python train.py --n_layer=12 --head_dim=64 --optimizer="soap_variant" --lr_head=0.0075 --doc_mask=true --train_tokens=789100000
Each number is 500 + 25 x the weight over its row's rms, rounded and kept within 0 to 999. Layers, rows and columns count from 0. Numbers have three digits each. The size before them is the row's rms in percent of the matrix's.

# layer 7 MLP down (transposed), 1344x512, rms 0.156, rows 1327-1343, columns 128-255
095:540533526494504501512493521517484550459491459490507529519469445503466481493500501467508517481486433501528504494478507518456493493534495528496555472508457474477504518472505497493482514508482498501468499540502514477484525512518497496470516481514469471509484486498511483485522522486514476481527508496546462488482487480508495486566493437497543483544492502471492504518478484503502481519542
087:484504494480539545472510536439502489487484498488470465488492455500538515547509551541513522514495507497480480502530529448517539440487522518458524475478494482505501540520486523482509469465519521480535509520511502515513455524493553516513485506489478496474490494476497461504496515484466519496483496490493514488497498468499466510482508499546498538531547518500511465479478546516513466486516
099:486493489423506505488493540519498501585493479488516482497463479572563516533452501499491496518552486501509520500487517454488489506492516454466568486484486479538485515498485525500527486456482495492493502483483535521499516482500522526478504473517482533487477475494531485530466511457475515518455521513504444526512482469470483492522498487506509500452515501529493480511500521524493464507443
106:516485495472507558492482482522447533525484478488492526483497485541533473490502464524498469491513494473547519499521514520460528534533524457533481471505458424504507521535477512523490483531501504501527502451471473506504493499497520472531477535475516482454487529521560486545514517506530496507502502478472506541482496462504507500465465476507506511425472502512467514465523535469521475487494
095:482490519473484553515519522532512451468492508492519537507519492536461523504488502511461508501481477523477502487467507469492529474533501540492513495520502474526510540502469518518511493457547476478522511479488514515501530513501474518472542587472495527484515525499482499530485506483465510524533561476507455496528537523527489480477498438526488480530543528449548518501519483489471477508534
094:476499500454529481511495518468510482503476518477485496506518497509497504496527506500547494516486555469468481533486500472501484548451485506531491505546520483476476518525489486533530507502469483476494500499466504497470491508507527495544530505519498526469487508527507540480493509448521541522561495471495558483450539489475460448501505456505480501548511535547480481490487490516497500485512
101:515498499541483486488528504508499485546516521469548502504511505486505571501469477447522507452528509529490502526514508439495543453526536520487514511523507486487445530547514505483489524482529486578530490540490489483488496485496497499509516515502498495495467458492519508464488534474533473514464456540504531445530534480493417537486493469491516514455480518477498512451521424507490540495486
106:479536471515505458447459503533495502537506530486463476535419513525499471490477502515500481471455508489483524492489525487525448438467493544501481526534479536499480517499481519520505487513534496513490519470512511482501467527511461483469497520502502488521533508450462502499506566493513485484471484539500538541525526484488527522533473475511509486461508504481464507516530517542503500547509
102:545481495484472508481502520503549482490487475480512505519461534482511492467479489520478507481522525530523516534493517462503505526523482519481509515534437462509460521470498504511566513521472529496532496455480502534456497500501482520501495519502508509496511503508482472499513510485540532478468464488467461474526517473501492470477518504486517507488493485531522530515477516500526479478475
105:468475506472494516488503505544438541498519518503452518512474507508535505534493568480490512442503511468466509482491517507482451488509519515501528456523483513518489510549516447514470513530515514510462499512470500476463545453453492514476476503417487482500487492463482544465503507497486461491487491499492445494500495510528446483457511499505457472536507541552499494504508514497508510495485
094:500505511471530471509501464500527482463478485545550554509481495500485503533531483497531472523499499462460502441526501516509527509480507481489529502491543546467498461566478533511460513443523523519487535515528519505475505524489529527492519520497472500503529510508476525497511455474480474501491475535514444519569514480457519493488509493470530453493509505503504510467523533521490511537525
099:495499483521491466546479474507491491476484524492479494518521449512578473555502503511493491533487494475531454503525441535510480458490494487488454459520515469521474501497480485498507480478505522494510536458544505495506494492462540513456501529520491517484503504518464461532526515484459483474534570517524536484519484488460452524528493480494504493474528523451516499511511544498511482499498
101:530517518464493503505510523522480496479548528487471488516483510472468540460512544565514463521523486507475536497511512546504517482472462489526513470477484506519449421531486506507527531527494504530494492492504503497502520518476504499487540473532514532541475535500487513493525471481484539504507470450550522481519424479500518511473493488501516493506472497540491478496507526557553453515527
101:509514532482536480499507483477459496508489531488472521465527507534490485461499467500515549506504507494521509499484485489498534509507518501519487538559504479478492519443518473506473450519487522491452500499497505482521523505530482529490488537541493544495478471486506480503531511527513519492482536513499580497457517486456493508468488511499497509547487520439515524512529492497465497450492
104:495487470535483476541507479462498494488529514503439508511508506492509491489497543473481468500517506492528476546507464452513518445523506497571531495465470489509556493470492526511502507527482494504507463517489529483504462510464492483519458543502483499475534488495468499514527527506491470440543513553511536504457517462494507508530498513528528515472513515483511511475494501540494529490507
102:542496500485481473494518493492521519497521490510496522525482487518468512489488506474459516477509485549536498510501469518548491490469480497476517500529512527534511501469507462467515553549513471499469523532523465459481496485496509474524453531478449544481480494519473500500525476474455505500511475465511475499488543498497489542515470462516503521461499520516478456504492509472480503506493
100:510530558544497523513504483479545520470477542551512499516483499524499501518506509481469527535485530496492513462476497541523538560518502493487500559489498501493472520498511489493502512478516502534534503485503492437495526487497479473499521476537516498490531480549500510507479486533449512514474493530513528475522498462501523533475506464507511490537443483514487513507477486501505472482496
# layer 7 MLP gate, 1344x512, rms 0.11, rows 1328-1343, columns 128-255
113:526526505512463508467468449515538473553487473530480490504532483532488510531467476467544514501471480537485501541486516487476499471526497543527523529525471490533490513497504490504499503545489510474485471537481485486456496504497455478496463481510456465486465494492512532504499526469547510511506495497447483474501511502482522502458489480490556511487453491448456504505528504484546519460518
095:491485500493501474511510485515489523547511518501483490469462559506504506509503472517463504465491499495528491522494500459518523505498484538505437466551536510507539486495492497534485453501503510578532496450480510547464495547488518517520463458471504494522487499471490498466502531516506450540522533482525463500527479490503570543472497500508519505486485482447500469472469538512501504477457
109:519480503514502502483532523496522507495503493522520474510510512526499538512512511477476518472509510506489510486489495513574504489477502530546495464513507510485495540427511500530527505459518523461538517506510530458460531477472510505467489522507474491516498501508467497515480542495496523503499516457481485477531487506482511487523524511496455490493481518586482470488487445503502509490516
101:520503487521481535488512495480499520545500480527497513483493521494519464501528564493476505483523488508490462517519475503517528518491471502462514496493527481453515552526490485472527456518439475505506516471540503501554477525511519522482498486507476460468499502518493517518486521519493526525505485441500539494536512515495521490467535536514471514550536493487480539557486461515502495491504
090:441496492496465538502489477540437460507520513474472509484510523500521495525492508540544482520484467530487515526512476526471527532529480494537538529447454474479471477496514457489483487520514502503508503485504495481485514497467452519462525510491526497444483489521457487494503455483491465482481498551512512479518491530530516526509483485462481483494530502476493501470457453461510502507491
096:530528498504433467478492491477523447511479552519514449532472477499448494509437481478525488504506520515510511512516485530494499467509552517490496502497423507478488503444482507502475528495514518526526492510517509479511491499526511518512526511524505470461474517490536501474433462465470486498495526512522489521528461480510486530456489487537491491525499510500505485515513483510504482511460
104:507483517488494503494493499489473494503486532494559506488490546513493510515446498544511486511485488506461453448476491436528496508531483511505499463538492499527525517501476539505480526501514499455466443506562493503529471440519507504515496503502474478502471502519490476542479462493432514512523524476499524519469458478459508475545480544473514492479515475510521535511524504518515475502547
095:419514540548521480496503489509532486465514474532541522545518500470524511541466496440503495482490554500514501482499518529465489543502471521489486530465474504502493573498489532493517479496495529497510457472493486509506525512513536499499482519469512497504522531465465536515515511462489465470455510494540507499448490551501549518468560500541514485499466479493512503496511508501476524489485
098:470482511542489514474508501490444521529480484468486494498490467524472516515473493514494510474500474511479474542491509551443525497516480497474506485557499464527464534515489516511499507510520520530538481489524527537478500498481491451479500518487497524475490483508486509514509499514536471518474498491488525493542463497537493501476516474500522497535507501495518495510451556520503539481453
094:497549470457516516508490476514515507520462502489494491478540487470522495510526483570501492527511504537479514506502446514513506500534501512527537492462537459509512506510490465521490538509516507488466503482499501511468504525507495486469542479485490525525492500566482543526514477515480507482469536465500482484508509528482464490516435501499508524519489516511524457456480505522492469490495
095:468550478519480492496480537443506520534472558499455455531483462495504530535526541537522490501473498504499532469527477527499495491495516516469510485485555479563489554578502532479500513524511545503535528472486490490531475539487469518499493474485527524531496525504488541512487523538521495540522504509517523538487498501448444496513502487470517496533487481468510505529471494494459507476495
105:505513522524493486506506516487487521537523532479502491510497507482515521498498525505490478440516481499512467426512485492426522483467471493524519541532475513508521512498513546501501533480539534461518475476438499521482503521514478499510563472474503490505476472484464426457473458509519509476535535505545488500496469513488515513504446486521512511503468457468481509500475529506528506538522
117:512492523504500465504502476486526485515471497492528491520500472441489501563508440496534535485501436518486499491522504506439513493482513493474557501528498531539503467528501478527413513461515494525538489495496528469477513481534511489486523487484499469466467526522519505504473532451509473470487477508469471518511490472464466521554472496513487506487500479481481501489508489498484502536475
109:508541509501492463523483483553474451523522498455492481474534496551533504499507521518544528497491474500473519526501509499491487511504519467472505428455509533529538502499492503515496492497511513510471459516533526480461508482495497485529436484475496425480462490506480493497522495487517472528493516496482449522521480477498524482500516541487494498456490487507476479487513452494473525525498
104:471483528478513512477455471520481564480508523480514491526510484446499477496492474519510514528522487546484511505476506493455527513491511474481497510499516490542520505505465527495545463522466475458499489525483478494460462476493485474501503462454476499499490495545524535459480472544528520511533447501479516465492515487507507580486513485481511538465500543475535490479508491506537508507499
102:518467503480521487532522516473530539491468480514507492492537514504481534478496536523498497455521487534547511485483501485501482481482471547493492548488500565486491501495507467461541484514499490475530504490548480506472555453504498541468506521490485563515512534489518503492539515559447527459539528507534524483501462502522517515495521484455482518503501476494501452477482520550504526558526
# layer 7 MLP up, 1344x512, rms 0.112, rows 1328-1343, columns 128-255
109:477495498482456537520500456511531483488487519486487512527551481511468518517500485486526511467498512509532484512490454486507517489491458526504514503522460552520477505517530562508501485532471516503528520493453468493506457495502444485496524545510540494498520478529509515487507495474473506518510487503493493501508514482500510553511509539467533529526455489514513482495526505498496513503538
104:507500511533510492474481503497484512519488500504487474460487526486469494511518517496554482476489452499486437482474512514524513471513519519498506526503532492523512505530484497519487543521528494514506525493511467520508497516560472424501504533497504517536481484506487496472485465501458508487537472496479489536495541465538510472525506526503457478477504542507482530477465450533498476498512
103:471464497466490462545504513541445504495502493463516530494456529514527458513501469540510481496519483502543487502462477483501551538504518456506541499464529488465512495558473484506524483511514481547516535478462498483502518506553565460525503526482516535458524512468478526526468485514501542486533461515511498482495512482477527549495482478498478550445510461484533526497488501507492488510517
099:532518512511518465494516494524471480507519485526509522494460514482490487550497475530509502483500502475545500446482489526507532482508469516500496467490511506507491558517519516491532491488503550492477503495498537484465514488528479510545514486500524538477467518480460518516514515552510473539496468493500503472473479466549524479500492492531512491498504489494494506501454449516505524493498
086:520510519498511465508490490495506475512492485495518510475528516549496531525484527545474536535490468490475471452495514496495482501484455526495497459491511497500467533505483511480495475507486511474503491469498522485458486488487474520502504487541497482458504551515492500515502511458515486512485470495524572461520493489519453508493451527498504454498526513569520534495497466518510471526502
097:524478474551485465497463507476521537520492504482460455487507430484496498481489534517496512538481516465491479480510484512523472480537508475549488490465422505546496469466505482488533477517476462520475486451532503483530515504487539531520506508482484468494538539492486526500467505454517520483503511562525483508504475449511496545532518496522491491504515501491520508482472454552538459480506
102:417476455534483471490497554513502486496538476481494475538528509513497505468492480514489486514496494533481503515526522500496477494486533510491460469510459474491520501516512470498537499479543478478443468549514480463517534547483488503496513458509521476496509516453475480523455512547484474459490524495485546509511480517482538469463506484505477513468517535474492473488497512480540508489476
092:516483479484493508488454502479502497500490508552483516510474503514518478521510534586483510460536466505491481508518522517507517509448524485480502470530529510513534461525490499465531488510490463471505517488504494500501532516492490501483506487516463447457479548514482539485465514518536520515525531483465433514495484492484463519513487454532470489509525506511532473489484474524528460502527
100:480535498494512496511524502507517501471485498502546535511486545478460499487468508531466508517459527473464507452497514482445510534515516503497507492491500504496530475473542438496507494497507482463484522540503453522488527537543536546496515519494497475508485507514534466496483547494476518518542501535510492536505469518462476494512489499445470492492473474441529495495498481497471546511536
099:470500482516536488507504547477522492495470526504466473481550489488523489508469512463501478499529498566520507442501487476497529525509504484516507462497488510481556491468490520534552473530559546524518498487489508506494511484517506483470467466483527471530482524518458543512542528561440522498503465513492528503512544521496485465506522512431495488530495474520482496511518505535517522507478
096:493506526499484494462520520484488467509531473508526469547519520479499473523506488491501515521500523563497487504480491467492507487519468513495543537485492480565529510486535526542530494502481468524495530476503504448492536478447491536453512490521488514448488514494515565487509495456511526438482474498452491510485522518526475502523481494502509516510495492531476484492508498482480510508468
104:548521519488456508464491451513517476481478471508538480513499500503512523502457521534472506471540486553516489511456525466506471509498500478498458503491516525501535508472501509512476512494517491523515488499468514553498561478504501512482523492500499530524512465504528574517474500523504491554491478472537477539474520484512515458510520484498497495494497568480486510476537480473501523453537
115:495507498508495534468531482488512481490470485499502495480511511506560546522490497533484525489507501543506464546544536460438482484486492520529479496471521500471489495509455520454529497532458524536480515476539539522539499511473465535490481458522535503489481512506490543513535480530554516500520509506497518491468534542505566500501473497523515489507537486479525526528533493534471499508526
108:510506484527478467478481501534490511513498460545489493549496507503553461474506479525510479533508505481550502485559494515507508477530508507515452534487489506497463542483536519466497484474439512468525527507489460514510468516525514517493517541480505543499514527520499531500491526511498494497502501512565529477496498476516504502502506512500496538504487485507517476499521498543480461452504
103:526483481490499460481540478474513527534504531484490483483504494557513491502437553503511507507548493493444515466495531516474475506501521537521545510476463523526498491480489491503525523497520509564528552515498494523451499497491497526493474485463505538471508467488498517498496502543487505517520488521537481525493534443501489489498490478503419541490523525498461467545513511488452525490505
105:515491466445536510523516490504495501501503480486486521468477554534484489493551492510535428467462487471531497495513486468503488480488490514497448474498524474528473490473488538495481482522531524509515481511513520528461461487422494460523491538459499510511465501513498486466489508471557531485540520484508485498525495493491505506511525516478476511449538520528494530453493487486484546471529